Weights of a small transformer language model.
Training: a variant of Adam for these matrices, 143M tokens, 5245 steps.
Each number is 50 + 15 x the weight over its row's rms, rounded and kept within 0 to 99. Layers, rows and columns count from 0. The size before them is the row's rms in percent of the matrix's.

# layer 4 attention query, 128x128, rms 0.0557, rows 80-107, columns 0-127
097:63 57 58 55 54 68 51 50 43 45 50 20 35 81 56 35 51 45 48 64 51 76 49 53 64 29 55 69 52 41 65 61 55 30 41 62 63 44 09 42 67 59 21 57 53 48 70 64 42 73 58 81 36 41 47 23 38 30 41 63 57 22 59 35 73 19 68 34 64 21 38 41 20 80 62 53 57 78 22 50 36 28 54 49 39 39 49 48 40 61 59 55 62 55 62 52 52 44 54 31 62 61 31 20 41 55 61 57 62 60 42 41 59 26 45 63 61 43 44 46 19 57 36 49 53 73 28 46
105:40 67 40 54 62 52 27 77 27 21 48 54 34 75 12 34 69 35 29 52 48 61 64 59 59 68 53 62 40 38 68 56 40 42 27 54 33 54 49 59 63 59 46 55 75 44 54 65 52 45 53 46 47 38 30 47 35 35 58 36 42 36 61 82 58 44 62 26 48 47 76 71 32 55 70 50 33 65 38 57 52 46 56 43 35 76 26 33 25 38 40 63 34 58 65 22 64 38 45 47 66 48 49 48 18 69 63 58 36 44 33 35 39 46 57 69 40 42 27 23 40 83 31 55 49 80 64 58
136:49 44 36 37 32 30 59 24 57 57 57 58 78 24 63 65 40 79 54 46 52 38 28 57 37 54 53 29 55 49 29 41 55 51 62 48 46 66 56 29 39 36 64 56 32 50 34 23 55 33 43 40 61 61 72 70 55 68 46 57 61 67 66 31 33 66 40 86 45 59 40 47 68 32 26 54 64 25 72 45 58 64 33 56 57 33 63 75 73 63 62 43 62 62 26 53 44 58 52 57 30 44 74 68 77 37 41 50 56 62 69 63 56 77 51 20 71 51 59 76 77 31 70 56 47 29 55 43
096:38 53 55 60 55 49 52 59 47 63 60 66 58 29 36 63 59 51 37 17 60 54 37 35 53 40 28 43 37 59 57 34 51 64 52 26 54 52 70 45 55 51 40 47 65 32 76 61 84 47 76 27 52 57 46 41 57 08 39 73 49 52 24 48 51 77 23 23 53 49 48 50 58 32 52 24 37 69 67 59 51 70 43 35 67 64 29 28 55 26 63 32 21 49 65 52 52 75 71 69 27 52 60 27 45 64 63 48 38 55 37 29 41 65 75 33 29 70 60 46 56 54 44 66 68 40 50 72
122:45 51 68 50 48 63 40 65 30 32 56 36 33 81 31 27 70 32 49 63 54 46 52 56 57 54 58 74 52 43 55 55 37 43 47 84 45 50 39 59 50 75 42 59 69 65 69 74 48 59 52 58 29 23 36 62 43 52 45 41 40 29 70 53 60 46 69 38 54 49 55 58 27 65 67 59 18 90 17 49 44 44 52 49 36 66 29 37 40 48 56 51 33 56 63 22 55 36 57 26 65 58 38 26 20 57 58 55 53 43 36 46 44 34 53 70 47 38 39 12 28 89 23 55 47 59 49 43
077:67 51 38 39 69 59 55 60 50 53 46 44 42 54 45 62 51 46 46 58 24 60 58 40 53 61 39 55 41 40 49 30 47 50 43 41 65 53 69 77 40 39 65 43 56 44 31 27 18 51 34 26 65 53 33 38 25 67 68 41 56 70 32 72 22 51 52 62 47 57 49 43 49 64 75 42 60 36 58 34 66 58 62 50 38 58 61 49 46 54 40 70 64 52 46 62 52 46 12 42 54 51 75 77 23 40 27 57 45 52 65 44 48 44 24 23 44 37 33 52 73 61 75 35 25 99 92 65
111:44 43 22 34 64 26 63 32 59 59 51 60 73 22 65 62 31 79 51 52 65 57 35 37 54 47 42 27 55 46 43 37 57 54 49 29 46 52 65 37 40 18 51 55 43 34 42 09 53 52 43 41 44 72 58 58 33 46 45 46 41 80 47 48 47 70 19 58 45 55 36 59 56 25 50 38 60 39 71 48 46 82 41 47 55 47 63 76 52 51 68 28 60 53 41 48 40 75 63 66 21 51 53 57 70 41 49 43 54 58 57 53 41 72 67 21 51 70 71 86 81 29 76 56 70 44 59 40
105:60 46 53 58 62 67 42 65 47 49 55 39 27 79 45 12 61 34 51 60 46 50 64 37 49 38 56 71 38 53 63 47 48 63 41 57 56 42 34 54 56 71 24 50 72 66 57 94 39 63 68 73 46 42 42 41 53 40 42 51 44 23 36 52 66 35 64 28 67 37 48 54 30 65 66 48 27 81 17 58 40 25 64 51 57 56 37 29 38 43 72 47 35 35 72 60 52 38 62 44 65 52 27 11 26 51 51 48 43 41 29 50 39 29 53 79 34 28 51 40 20 62 39 54 59 52 35 41
115:52 49 37 27 51 64 73 40 63 71 59 71 66 25 74 57 38 64 51 23 65 52 31 43 49 41 50 10 45 69 50 28 44 48 65 41 56 34 66 66 44 19 59 41 47 43 51 28 24 38 47 51 31 78 80 49 64 47 37 49 72 77 37 43 56 53 42 62 37 36 55 58 58 36 35 44 59 30 87 32 42 57 40 33 77 40 51 62 57 37 48 50 63 35 39 47 49 74 60 73 41 56 54 48 79 37 35 56 49 50 76 57 49 56 39 36 52 62 42 66 72 31 88 68 59 57 49 69
097:54 49 43 53 77 47 46 65 51 55 58 79 45 42 43 52 55 43 11 13 45 49 62 47 56 47 33 30 36 56 61 45 39 63 50 21 56 42 80 58 67 36 60 48 55 55 56 63 57 42 62 26 62 71 54 46 48 00 38 59 59 47 25 65 79 55 38 38 41 44 54 56 45 57 59 26 36 49 59 50 51 59 42 21 76 75 22 32 27 41 49 61 39 28 63 41 43 65 61 75 50 52 50 33 59 60 76 54 48 54 34 24 40 31 72 53 20 61 38 55 51 64 51 65 55 57 52 72
124:45 61 74 67 59 75 37 64 31 40 47 39 29 67 29 32 45 37 54 53 53 63 63 52 59 52 52 76 50 38 63 63 52 55 43 68 65 49 39 63 60 60 41 57 79 69 72 81 57 59 38 72 40 43 33 18 49 44 43 50 50 41 45 53 76 36 59 24 49 21 52 36 30 62 55 45 40 70 29 53 60 37 44 52 48 85 22 39 33 40 47 49 41 59 58 47 57 44 67 46 73 51 47 11 39 65 54 37 74 42 26 40 46 38 55 71 50 49 46 17 17 72 37 36 65 68 27 35
083:34 68 64 62 31 51 43 77 36 26 59 43 37 56 18 62 76 34 37 55 49 46 48 50 70 61 55 68 27 31 64 46 24 56 26 40 42 74 39 52 68 79 41 56 62 36 52 57 65 48 65 26 50 19 38 58 31 23 65 61 38 11 51 73 29 54 59 27 64 60 72 52 48 43 53 59 36 57 20 81 53 51 54 53 31 55 40 32 49 59 50 52 37 62 52 31 57 29 34 36 63 65 53 52 36 65 53 59 12 37 42 32 42 51 54 38 43 48 29 27 37 72 38 47 38 44 55 53
125:54 65 76 73 55 65 18 70 32 36 45 48 32 73 28 27 37 33 48 63 39 50 59 32 53 54 52 84 55 37 57 69 58 68 27 54 62 53 38 55 64 67 30 45 72 68 50 86 63 58 51 44 59 33 37 37 56 36 59 49 30 22 54 65 63 34 66 28 62 34 58 51 23 52 57 44 33 76 33 65 45 37 67 59 37 64 41 27 33 50 54 43 36 49 62 51 52 26 36 25 70 51 43 38 30 67 57 39 43 44 30 46 41 38 50 74 32 33 38 25 35 76 28 40 52 54 48 34
096:73 50 58 52 46 57 57 62 40 31 55 15 39 87 43 51 57 47 53 69 29 41 54 59 54 53 57 70 48 46 57 55 55 41 37 63 52 63 20 44 61 71 42 59 58 61 50 68 31 64 39 65 61 25 44 57 53 62 71 40 48 23 74 53 49 20 94 48 58 63 58 38 46 72 48 76 48 58 15 56 56 28 46 59 25 33 60 53 42 64 41 60 62 46 58 45 51 24 43 11 72 66 40 69 28 37 28 56 52 52 46 49 61 24 39 61 63 36 30 38 36 71 27 37 33 47 36 45
102:42 61 36 43 58 34 44 42 40 38 67 63 67 62 36 68 61 49 32 41 56 48 52 41 41 49 38 22 39 42 33 36 43 51 46 35 41 82 67 45 57 48 58 60 53 46 53 46 49 48 67 13 67 55 41 69 21 20 55 43 27 33 47 52 27 80 40 65 50 89 74 53 47 47 55 28 19 36 48 33 50 46 58 47 37 64 49 58 48 33 78 46 43 72 44 37 63 52 43 33 29 52 58 50 33 41 46 69 13 58 47 41 54 73 65 34 34 37 45 65 63 64 51 53 46 45 99 40
089:29 37 72 47 64 46 44 52 63 58 35 28 46 23 51 53 46 61 72 60 49 63 62 53 37 55 43 85 55 51 42 84 61 43 63 61 60 43 46 63 28 51 53 38 53 39 48 62 63 55 28 74 39 42 35 24 64 87 51 33 44 69 51 40 44 35 46 29 43 19 20 51 43 46 47 53 80 66 57 54 64 52 20 77 32 60 65 32 59 44 44 50 45 69 46 57 47 55 57 57 54 32 65 36 62 79 62 28 84 30 39 57 44 73 33 60 68 62 54 30 54 54 47 49 74 76 29 33
070:58 36 81 51 86 72 21 62 42 58 46 91 45 47 39 47 58 29 39 41 44 45 62 38 44 36 51 56 52 49 31 41 57 54 44 36 74 48 66 73 59 50 47 52 54 49 32 71 56 80 65 39 62 44 52 50 66 23 56 23 35 28 39 63 63 49 56 31 43 41 54 54 25 58 36 31 28 42 47 45 51 35 62 47 28 54 69 23 58 55 49 48 46 35 38 45 49 44 43 32 49 32 59 51 35 59 56 43 40 54 21 50 71 16 41 70 23 63 35 40 84 89 48 46 49 50 79 38
075:61 36 67 45 69 54 55 44 44 36 55 85 56 72 54 61 51 58 41 38 34 29 46 50 30 48 55 66 53 52 46 46 39 22 55 54 63 88 54 65 48 67 64 54 44 62 41 55 53 60 38 52 50 15 61 76 69 39 47 32 70 17 83 42 60 69 71 78 44 67 64 56 30 80 30 51 31 29 33 46 44 36 49 46 31 65 54 68 62 73 56 53 45 54 17 29 51 37 48 28 68 37 54 66 43 49 54 54 33 47 38 52 76 44 41 63 51 33 32 53 50 88 51 64 32 32 65 41
143:54 33 27 29 66 35 63 27 61 73 57 68 68 25 71 61 45 77 37 35 53 53 46 52 41 43 46 19 47 51 42 40 65 46 72 39 48 57 72 39 41 13 74 54 34 52 58 28 39 52 45 43 58 81 66 57 52 46 34 40 59 85 42 38 53 58 40 68 35 49 29 50 71 45 48 35 59 27 78 27 52 61 29 28 63 54 52 72 55 46 57 53 61 43 49 55 42 82 70 70 27 46 54 56 74 36 52 59 67 64 59 52 52 53 54 40 52 63 73 79 76 31 76 59 61 45 67 53
137:53 68 80 75 49 71 26 70 34 36 44 32 29 72 44 27 49 23 46 67 36 54 65 50 51 69 52 70 53 41 55 66 45 44 33 53 52 44 42 50 57 64 30 55 68 62 45 78 45 58 50 60 48 29 27 27 46 55 46 48 41 23 54 64 71 22 57 34 49 30 54 48 27 63 63 52 36 85 19 57 50 42 64 65 48 65 47 22 37 48 60 62 36 53 58 45 52 23 34 33 76 42 35 31 23 62 58 45 45 41 37 42 49 35 42 73 44 29 32 30 27 73 34 40 52 52 40 28
081:57 77 24 48 54 57 59 42 60 49 31 38 57 61 70 41 63 52 46 55 61 62 38 56 57 40 43 30 32 20 57 30 43 48 65 47 59 60 17 55 63 45 52 57 43 35 39 27 58 47 84 60 27 35 60 33 45 41 51 58 53 34 71 58 30 29 26 67 59 28 32 40 50 15 33 38 65 40 56 55 52 58 74 35 46 67 60 74 56 63 68 62 66 98 57 68 52 43 42 74 28 75 38 65 60 59 62 55 64 58 59 51 52 19 44 37 60 49 45 50 77 48 70 63 39 62 25 33
096:45 44 51 49 59 26 19 40 37 34 44 69 71 48 24 71 44 53 69 55 57 16 40 43 45 48 35 71 60 41 48 66 45 52 46 53 51 89 65 47 51 60 77 66 58 59 49 47 71 50 48 31 54 35 27 75 42 43 53 27 30 48 67 49 38 84 56 58 60 73 47 60 50 22 47 46 26 67 62 61 63 62 52 41 38 66 61 55 67 57 70 35 42 67 35 33 59 43 46 33 29 56 66 51 40 58 46 44 36 59 42 56 45 68 77 29 51 46 50 45 78 89 38 28 54 42 84 25
078:35 80 30 43 48 34 30 50 37 34 63 43 61 48 26 74 48 71 09 31 36 57 63 34 67 47 51 30 23 23 48 50 42 51 34 22 40 76 53 23 81 29 54 59 80 42 45 45 48 38 35 30 70 77 53 57 26 05 62 61 62 48 60 61 42 40 45 48 44 51 64 48 54 45 46 44 75 30 52 56 43 54 26 42 35 51 44 59 32 55 43 47 64 54 58 53 44 48 45 57 64 63 56 69 58 56 67 64 42 65 47 28 54 61 54 51 45 37 50 81 72 64 44 49 44 69 81 57
078:61 77 53 44 39 77 62 50 43 58 60 41 40 42 51 57 46 37 43 44 36 46 59 41 54 48 28 57 48 62 38 32 70 56 51 19 70 43 65 59 65 44 35 25 30 25 70 54 37 43 66 33 59 43 66 29 63 43 58 67 63 45 12 61 14 53 38 69 73 30 61 34 38 65 32 10 57 41 40 38 63 34 79 63 16 55 47 36 62 34 60 56 50 67 30 61 58 52 20 59 69 41 59 57 33 55 25 50 34 45 61 32 68 38 30 18 47 47 44 62 55 44 58 48 35 61 62 62
066:27 44 93 54 31 47 66 59 66 54 53 42 53 71 26 53 77 48 35 21 39 46 48 86 51 29 63 10 33 38 34 39 27 36 30 37 37 38 36 47 45 59 44 45 53 55 37 50 41 54 74 44 31 49 44 45 10 45 47 71 59 33 64 25 47 51 53 66 13 82 61 32 59 63 58 69 46 47 35 55 47 60 46 51 57 43 52 52 60 55 65 60 43 59 47 37 48 49 38 41 48 67 31 20 49 37 28 57 27 68 54 45 50 74 47 51 66 50 68 41 50 40 49 29 31 22 49 47
083:37 33 60 46 44 36 25 37 59 43 74 37 54 25 36 70 65 57 62 35 20 45 65 63 30 55 46 65 37 33 42 67 46 49 63 28 22 48 49 37 38 64 39 45 32 30 34 52 89 52 67 56 60 47 45 63 58 46 63 33 22 50 62 37 29 54 33 45 76 34 28 51 51 63 31 39 56 28 61 50 51 43 45 79 28 60 64 41 59 41 51 39 26 84 43 52 50 44 46 69 48 33 56 63 64 54 75 47 60 42 44 44 71 62 50 45 57 80 75 53 75 70 35 58 77 27 71 31
071:47 45 71 57 49 52 69 62 61 61 40 51 30 54 73 22 59 50 56 56 50 41 70 63 28 74 55 55 42 53 66 24 82 50 45 58 49 44 57 52 31 31 53 51 21 31 44 45 38 49 77 53 65 42 77 53 83 31 81 50 13 38 36 70 47 16 53 41 61 55 43 41 56 50 70 58 41 46 58 60 37 57 74 54 25 35 78 21 55 64 44 47 44 41 75 65 52 63 27 61 49 37 56 67 44 61 47 49 40 26 61 44 29 21 38 51 52 86 47 40 55 38 56 55 52 47 21 53
086:51 47 43 62 46 52 57 67 58 70 18 42 36 57 45 37 55 41 60 48 44 42 85 57 55 57 58 37 37 43 48 49 73 54 41 41 37 39 48 35 46 41 31 51 50 34 15 37 33 39 80 59 68 56 58 44 38 41 81 80 15 51 38 68 48 37 40 42 72 50 52 45 47 71 72 39 65 33 34 67 48 40 75 63 58 40 75 35 55 58 47 23 60 34 77 72 54 31 16 69 37 57 34 69 51 49 32 45 45 39 46 56 47 26 48 32 38 63 56 83 56 21 59 23 65 49 44 69
# layer 4 attention key, 128x128, rms 0.056, rows 80-106, columns 0-127
122:53 63 82 57 38 76 36 63 35 43 33 46 53 78 42 25 43 47 57 60 41 67 59 44 69 54 59 76 62 15 55 56 54 24 42 64 47 44 24 64 73 76 22 50 71 38 46 55 57 89 60 89 29 23 44 20 60 38 64 58 35 37 41 50 52 38 54 27 41 35 48 54 35 42 73 61 37 69 45 56 44 34 57 54 42 50 55 55 27 59 47 64 62 55 53 54 53 55 38 27 62 82 48 20 42 54 44 48 76 66 46 63 59 50 61 61 53 57 40 48 33 60 45 38 66 68 30 35
096:35 70 52 89 31 61 52 86 51 40 64 36 23 43 38 49 50 00 46 51 31 41 59 45 36 58 38 67 58 51 41 44 49 61 41 53 33 41 60 59 45 73 46 41 62 56 53 57 41 31 54 39 63 52 41 73 57 56 55 42 53 34 43 72 49 52 59 54 55 38 68 66 35 51 42 54 44 60 27 46 60 33 69 71 42 61 43 18 36 29 40 64 23 51 46 57 55 17 57 45 58 33 41 43 29 33 56 38 17 24 38 50 58 43 44 55 19 45 35 15 28 71 26 61 29 58 64 64
129:57 26 44 31 40 29 63 06 54 62 41 64 63 45 52 65 34 87 48 45 65 47 47 52 57 33 64 34 46 50 36 45 38 30 62 42 47 46 38 45 39 27 57 58 28 35 42 25 62 51 53 29 46 64 70 52 65 37 55 45 52 72 55 29 43 56 43 56 30 54 27 30 54 35 35 48 48 22 62 41 50 64 38 42 50 36 54 76 71 73 52 44 80 67 50 54 41 67 50 62 45 41 56 44 69 51 52 65 83 67 61 51 57 72 55 26 81 57 61 80 80 17 76 40 49 43 26 51
071:61 63 53 58 80 35 80 45 56 80 38 81 60 43 58 60 68 35 64 37 71 59 53 54 40 49 45 69 75 52 75 65 27 70 61 33 41 47 72 51 70 39 68 49 46 46 55 35 43 19 39 63 64 49 41 57 32 30 25 46 23 37 48 59 81 51 23 09 54 50 59 53 29 88 65 46 39 63 55 46 47 50 42 58 64 50 31 30 38 52 35 65 40 17 60 33 55 51 80 47 48 71 50 49 58 58 66 45 38 48 62 37 65 43 73 49 39 69 34 53 61 48 64 53 65 44 49 47
116:35 71 68 70 41 64 55 82 47 34 54 31 27 55 42 44 62 13 48 59 23 62 60 54 40 67 45 46 70 30 65 59 37 59 35 75 32 40 53 74 65 78 27 52 80 53 56 63 32 57 41 82 52 41 45 57 40 53 46 41 49 33 45 63 57 38 63 53 49 36 68 56 40 59 57 67 47 83 28 50 38 39 65 63 48 46 40 33 12 42 42 71 19 51 65 62 60 23 47 29 61 55 29 26 40 37 53 42 36 47 48 46 61 56 49 62 49 39 27 23 33 71 49 56 49 72 54 48
080:60 37 30 44 62 59 24 68 52 43 55 30 48 37 68 52 45 55 35 52 49 37 29 51 44 30 30 45 48 83 16 39 65 50 60 20 81 70 75 46 42 37 77 70 32 63 60 45 58 46 43 09 58 63 67 78 46 56 40 52 80 70 75 50 33 78 57 66 61 56 61 60 51 47 39 22 70 32 69 45 76 44 40 41 50 44 51 54 54 51 49 37 62 48 11 38 43 50 58 51 39 41 50 84 44 49 23 45 54 58 41 62 39 39 42 53 39 53 65 49 51 49 33 55 39 28 68 54
077:66 36 43 14 73 21 63 00 47 74 41 78 79 46 59 59 55 69 57 47 80 53 47 47 68 30 68 58 50 42 42 59 46 31 71 44 43 39 38 35 43 30 64 46 30 44 29 34 69 38 61 45 54 59 46 40 30 47 49 53 54 59 42 43 62 50 18 32 52 47 31 39 45 67 49 51 61 41 53 42 53 59 35 30 59 43 49 82 70 54 58 51 76 32 43 48 54 57 90 46 48 61 73 59 57 42 42 45 62 61 49 50 55 66 58 27 75 46 56 77 75 41 60 44 58 41 44 31
125:56 64 66 69 44 61 44 74 44 43 39 55 46 72 41 33 63 29 65 61 44 61 71 52 56 58 44 64 44 36 74 57 62 61 30 63 48 49 47 73 76 80 24 48 93 48 41 64 38 53 55 91 34 28 30 28 45 61 50 50 36 13 25 65 53 46 55 38 61 45 56 45 42 56 70 61 28 75 42 63 30 37 74 54 40 55 47 31 20 44 43 69 37 55 78 47 57 47 35 33 65 68 40 30 43 50 61 53 44 40 47 48 63 48 59 70 31 40 32 31 37 83 49 52 58 53 63 46
120:61 39 30 37 69 49 43 33 45 74 53 56 66 39 83 59 59 83 38 33 65 58 47 72 71 34 56 32 45 71 59 37 48 40 55 55 52 70 50 55 48 22 65 55 28 53 54 24 65 57 24 46 48 57 51 43 40 43 48 49 77 80 58 36 43 62 24 41 27 73 38 37 69 65 56 39 52 27 87 49 61 72 25 37 63 41 32 61 74 57 53 54 77 39 43 29 39 82 55 56 40 47 53 63 47 53 60 49 81 65 50 51 45 42 62 43 42 67 80 66 55 24 62 35 51 45 43 34
097:61 60 30 66 74 39 53 62 42 76 48 58 41 53 53 58 74 27 41 52 54 56 52 49 62 56 48 56 48 64 64 40 59 58 45 46 47 34 75 35 49 43 77 50 42 58 55 65 42 30 45 50 74 44 33 58 26 62 44 73 40 33 44 52 65 52 30 36 73 67 55 78 55 85 50 32 30 46 48 50 44 58 75 53 58 46 32 29 62 29 60 79 27 33 52 41 43 54 83 26 50 51 37 62 14 56 53 38 27 22 34 25 37 19 59 60 14 42 50 44 39 65 27 61 42 33 68 54
137:39 56 49 67 48 69 46 56 60 43 48 38 39 58 51 34 42 27 60 51 31 57 56 46 47 52 50 75 69 37 66 60 38 42 34 64 47 44 39 65 65 78 38 48 68 36 55 64 50 65 60 77 27 20 44 38 58 76 65 38 54 24 39 64 71 44 58 28 50 52 73 76 35 70 55 68 42 74 30 42 32 42 70 54 40 57 35 32 15 55 33 72 37 53 48 56 58 38 46 38 74 59 24 36 29 62 71 33 41 35 35 47 58 42 42 59 36 42 18 26 43 94 48 57 46 69 45 28
079:42 64 45 84 49 44 55 92 41 18 65 43 33 30 46 56 51 18 35 28 28 22 57 50 41 53 40 44 38 65 27 57 62 72 48 48 29 59 68 36 42 62 53 48 45 38 63 54 56 36 68 20 76 64 46 90 50 45 59 41 40 54 61 49 42 73 58 79 55 40 64 41 58 32 46 41 41 48 48 39 75 39 50 63 51 40 59 25 53 27 37 39 28 58 37 48 64 40 50 55 36 15 46 67 58 43 41 64 27 33 45 61 62 52 68 58 46 39 51 27 51 35 40 70 37 49 49 84
149:54 58 45 64 36 67 41 75 43 37 42 43 32 71 31 36 56 21 69 48 34 59 61 35 49 51 39 64 49 45 47 60 47 59 34 64 48 38 42 61 54 73 19 53 80 54 40 71 44 56 72 76 46 26 34 48 58 69 54 54 29 16 31 73 63 48 67 25 63 67 70 66 36 67 62 73 32 67 23 51 24 32 80 70 54 57 43 28 23 46 42 60 30 46 66 58 59 42 40 39 74 45 40 32 31 62 54 39 35 40 42 43 56 44 47 59 33 51 35 37 36 86 38 51 60 56 64 50
071:51 52 37 43 28 59 36 79 41 00 57 32 32 72 33 49 41 38 40 42 35 47 64 31 50 48 51 60 56 47 33 54 59 35 30 70 48 47 45 70 45 94 31 43 64 46 53 52 51 82 73 57 51 29 48 58 69 52 51 48 43 45 50 24 22 59 71 79 59 49 53 52 32 47 60 61 47 45 25 33 55 26 58 68 38 41 48 48 17 48 61 39 39 86 51 51 62 42 27 48 54 34 45 37 36 47 29 73 55 44 58 62 58 51 42 65 54 39 55 34 48 34 45 63 43 76 44 64
097:65 49 65 82 62 16 58 50 36 54 27 60 57 39 42 78 57 40 52 57 36 60 43 44 38 57 38 47 60 58 18 63 46 65 57 47 48 54 78 22 67 53 46 54 52 53 51 58 33 05 51 47 82 79 36 94 13 42 27 54 43 32 47 35 52 70 42 58 66 65 48 36 44 58 45 62 48 43 32 25 48 71 56 48 47 56 43 26 44 45 56 51 43 45 57 55 73 23 61 42 47 54 47 46 56 38 50 64 36 51 39 37 67 47 64 33 58 28 53 54 74 63 38 35 44 65 90 54
102:51 39 54 56 49 69 62 41 85 52 60 41 51 58 66 26 29 52 86 53 63 47 51 60 34 42 43 80 69 63 65 36 41 48 55 36 46 47 24 58 42 54 60 54 39 47 40 44 84 46 41 35 23 49 63 29 46 60 54 34 66 67 68 75 37 21 63 25 15 28 50 74 27 41 47 45 63 70 55 57 53 49 41 59 38 63 54 55 37 60 08 63 59 35 51 64 26 52 44 73 61 57 61 65 49 60 75 17 65 64 50 58 55 60 29 50 53 61 37 44 45 66 48 40 42 34 24 32
081:74 77 19 61 18 49 39 81 45 55 51 20 56 44 43 51 61 37 60 60 26 76 42 46 57 50 34 39 45 70 41 37 56 79 35 50 58 44 68 44 64 61 52 75 56 80 51 60 54 40 61 60 71 54 40 61 00 52 34 80 51 43 37 63 52 63 50 30 67 66 82 70 64 67 36 60 38 65 65 38 42 50 63 50 86 40 47 36 27 36 45 40 34 26 42 38 42 54 64 40 38 49 36 51 35 45 62 50 50 51 44 43 43 25 49 34 38 56 66 62 38 52 44 46 52 47 75 45
082:52 65 38 55 24 26 51 65 34 43 49 26 47 50 44 57 48 55 32 61 11 65 56 54 65 41 54 26 50 35 22 38 41 50 45 75 43 42 71 29 55 60 47 63 40 55 45 60 39 61 61 75 71 49 56 85 27 47 38 66 46 58 58 38 21 49 54 77 61 41 42 60 71 61 50 49 29 45 39 26 42 72 86 49 74 21 62 53 36 42 66 57 45 62 44 63 65 55 61 35 41 63 48 33 37 49 40 79 41 68 41 55 54 57 56 40 92 47 63 49 61 29 49 32 32 81 60 69
089:55 44 64 39 62 38 54 00 55 99 33 73 81 57 68 67 54 71 47 65 66 75 41 49 76 42 69 55 53 42 54 41 42 22 61 39 63 43 54 44 50 24 69 55 24 55 39 53 50 45 29 45 38 47 40 30 14 45 41 62 53 45 48 39 62 32 26 40 46 57 37 48 49 73 35 52 49 44 52 54 50 69 39 27 47 51 31 57 76 48 71 72 65 35 58 46 42 64 61 34 52 82 50 49 48 51 49 30 52 48 45 22 42 46 44 31 53 49 68 72 55 35 57 38 53 37 60 21
209:59 55 43 66 50 58 42 65 47 39 42 46 29 80 34 40 50 21 63 63 39 57 66 46 49 59 44 81 60 37 57 49 46 38 32 59 40 31 39 57 66 76 36 51 77 48 41 69 45 57 50 79 36 34 38 43 48 56 54 46 40 25 37 64 56 34 64 38 73 48 57 76 23 76 70 64 41 63 19 51 23 29 80 60 39 59 37 42 13 52 50 62 30 43 61 56 54 35 56 31 75 65 41 38 28 52 53 36 42 51 45 41 57 37 50 68 36 47 23 22 33 82 29 52 53 66 55 35
092:51 29 41 66 54 78 35 36 36 63 30 48 40 47 51 51 70 50 50 44 43 49 88 36 71 26 65 51 59 55 43 40 52 19 74 76 40 32 42 41 65 60 43 38 49 43 65 69 79 56 67 63 36 44 59 51 39 46 82 38 49 44 61 37 26 46 49 65 70 38 50 52 39 22 42 50 63 64 38 29 58 26 68 32 34 37 63 56 78 44 53 47 51 39 02 70 57 62 77 46 57 41 43 58 64 53 38 44 69 75 47 60 64 31 64 49 54 54 60 53 54 46 24 45 35 87 61 32
092:36 61 51 55 55 25 84 46 73 39 54 15 38 58 46 64 51 40 67 50 43 54 54 37 35 40 43 48 57 54 05 73 42 60 60 41 24 60 69 42 43 52 44 68 47 51 54 47 51 41 82 41 75 48 42 86 24 48 32 46 37 46 48 42 62 56 40 63 44 56 69 46 57 63 52 46 40 67 25 30 51 58 36 68 63 41 55 50 50 57 46 54 30 42 60 56 69 31 66 52 51 27 47 47 63 55 55 57 25 70 30 39 99 74 55 32 74 31 31 57 74 41 66 53 57 44 78 56
085:78 49 57 65 43 47 68 47 39 41 58 63 47 44 24 44 19 34 33 29 41 35 65 28 49 59 64 73 50 60 00 34 67 43 54 42 55 42 43 23 42 49 74 40 45 38 39 46 61 26 73 32 46 49 45 67 44 67 64 71 48 17 52 36 44 47 25 59 63 60 16 49 35 81 46 48 49 26 43 53 60 38 76 43 26 63 39 22 61 45 58 63 68 68 41 67 63 37 57 41 43 28 65 52 35 32 45 39 21 31 35 48 56 36 49 33 40 34 52 55 57 49 46 47 24 51 48 50
086:77 25 56 79 59 71 08 48 56 57 15 46 33 57 66 45 44 39 51 58 26 52 35 40 55 26 57 65 55 52 52 33 74 69 49 46 70 54 53 20 87 41 33 52 51 76 76 74 45 51 55 50 51 75 72 64 62 30 40 41 51 61 45 47 45 82 44 33 56 71 36 41 50 57 43 46 49 32 71 47 64 50 59 57 69 53 39 58 17 59 28 50 62 70 33 46 67 66 49 28 58 58 38 33 48 63 35 53 49 59 39 62 35 29 51 63 40 70 50 36 51 63 35 42 71 33 33 57
079:47 64 59 60 38 36 64 54 34 36 57 42 52 47 48 68 58 54 42 50 59 75 42 55 58 58 52 32 56 64 47 70 54 39 44 33 50 50 78 34 84 64 46 46 43 32 57 45 21 20 27 58 79 58 48 64 52 54 56 58 67 53 59 46 33 60 87 76 79 40 43 35 47 54 30 62 67 40 58 50 70 51 27 46 42 37 39 28 36 43 29 46 13 42 37 50 33 29 54 60 43 84 72 51 71 49 61 74 72 45 63 34 47 63 82 56 75 46 47 62 79 45 66 60 34 74 66 55
083:75 55 47 70 42 40 57 46 52 60 38 66 49 64 48 37 15 22 92 50 90 61 70 58 23 63 35 64 60 63 44 49 52 66 54 42 48 32 39 31 57 37 29 67 35 58 58 58 41 16 73 34 46 80 68 58 34 33 19 43 41 59 37 62 38 24 61 43 45 19 55 69 23 27 21 48 46 34 48 44 58 40 53 53 42 47 68 37 55 45 31 42 39 45 69 71 36 35 60 54 56 54 62 46 67 51 56 46 60 39 57 46 42 65 25 33 57 50 56 53 65 49 48 40 39 43 33 80
082:34 33 24 67 44 69 28 61 50 54 51 64 32 66 53 48 99 47 49 56 54 72 53 55 55 49 60 44 37 60 62 48 31 70 38 48 69 24 53 71 52 49 39 52 58 71 53 59 44 69 41 67 62 67 53 28 54 37 38 23 34 70 40 83 45 60 79 36 46 52 49 56 57 44 52 46 48 53 45 46 50 44 33 76 63 41 51 86 67 38 45 32 26 21 54 38 30 43 47 36 57 46 57 56 40 50 41 29 47 48 67 65 39 48 33 73 31 77 73 49 19 46 41 43 56 11 53 70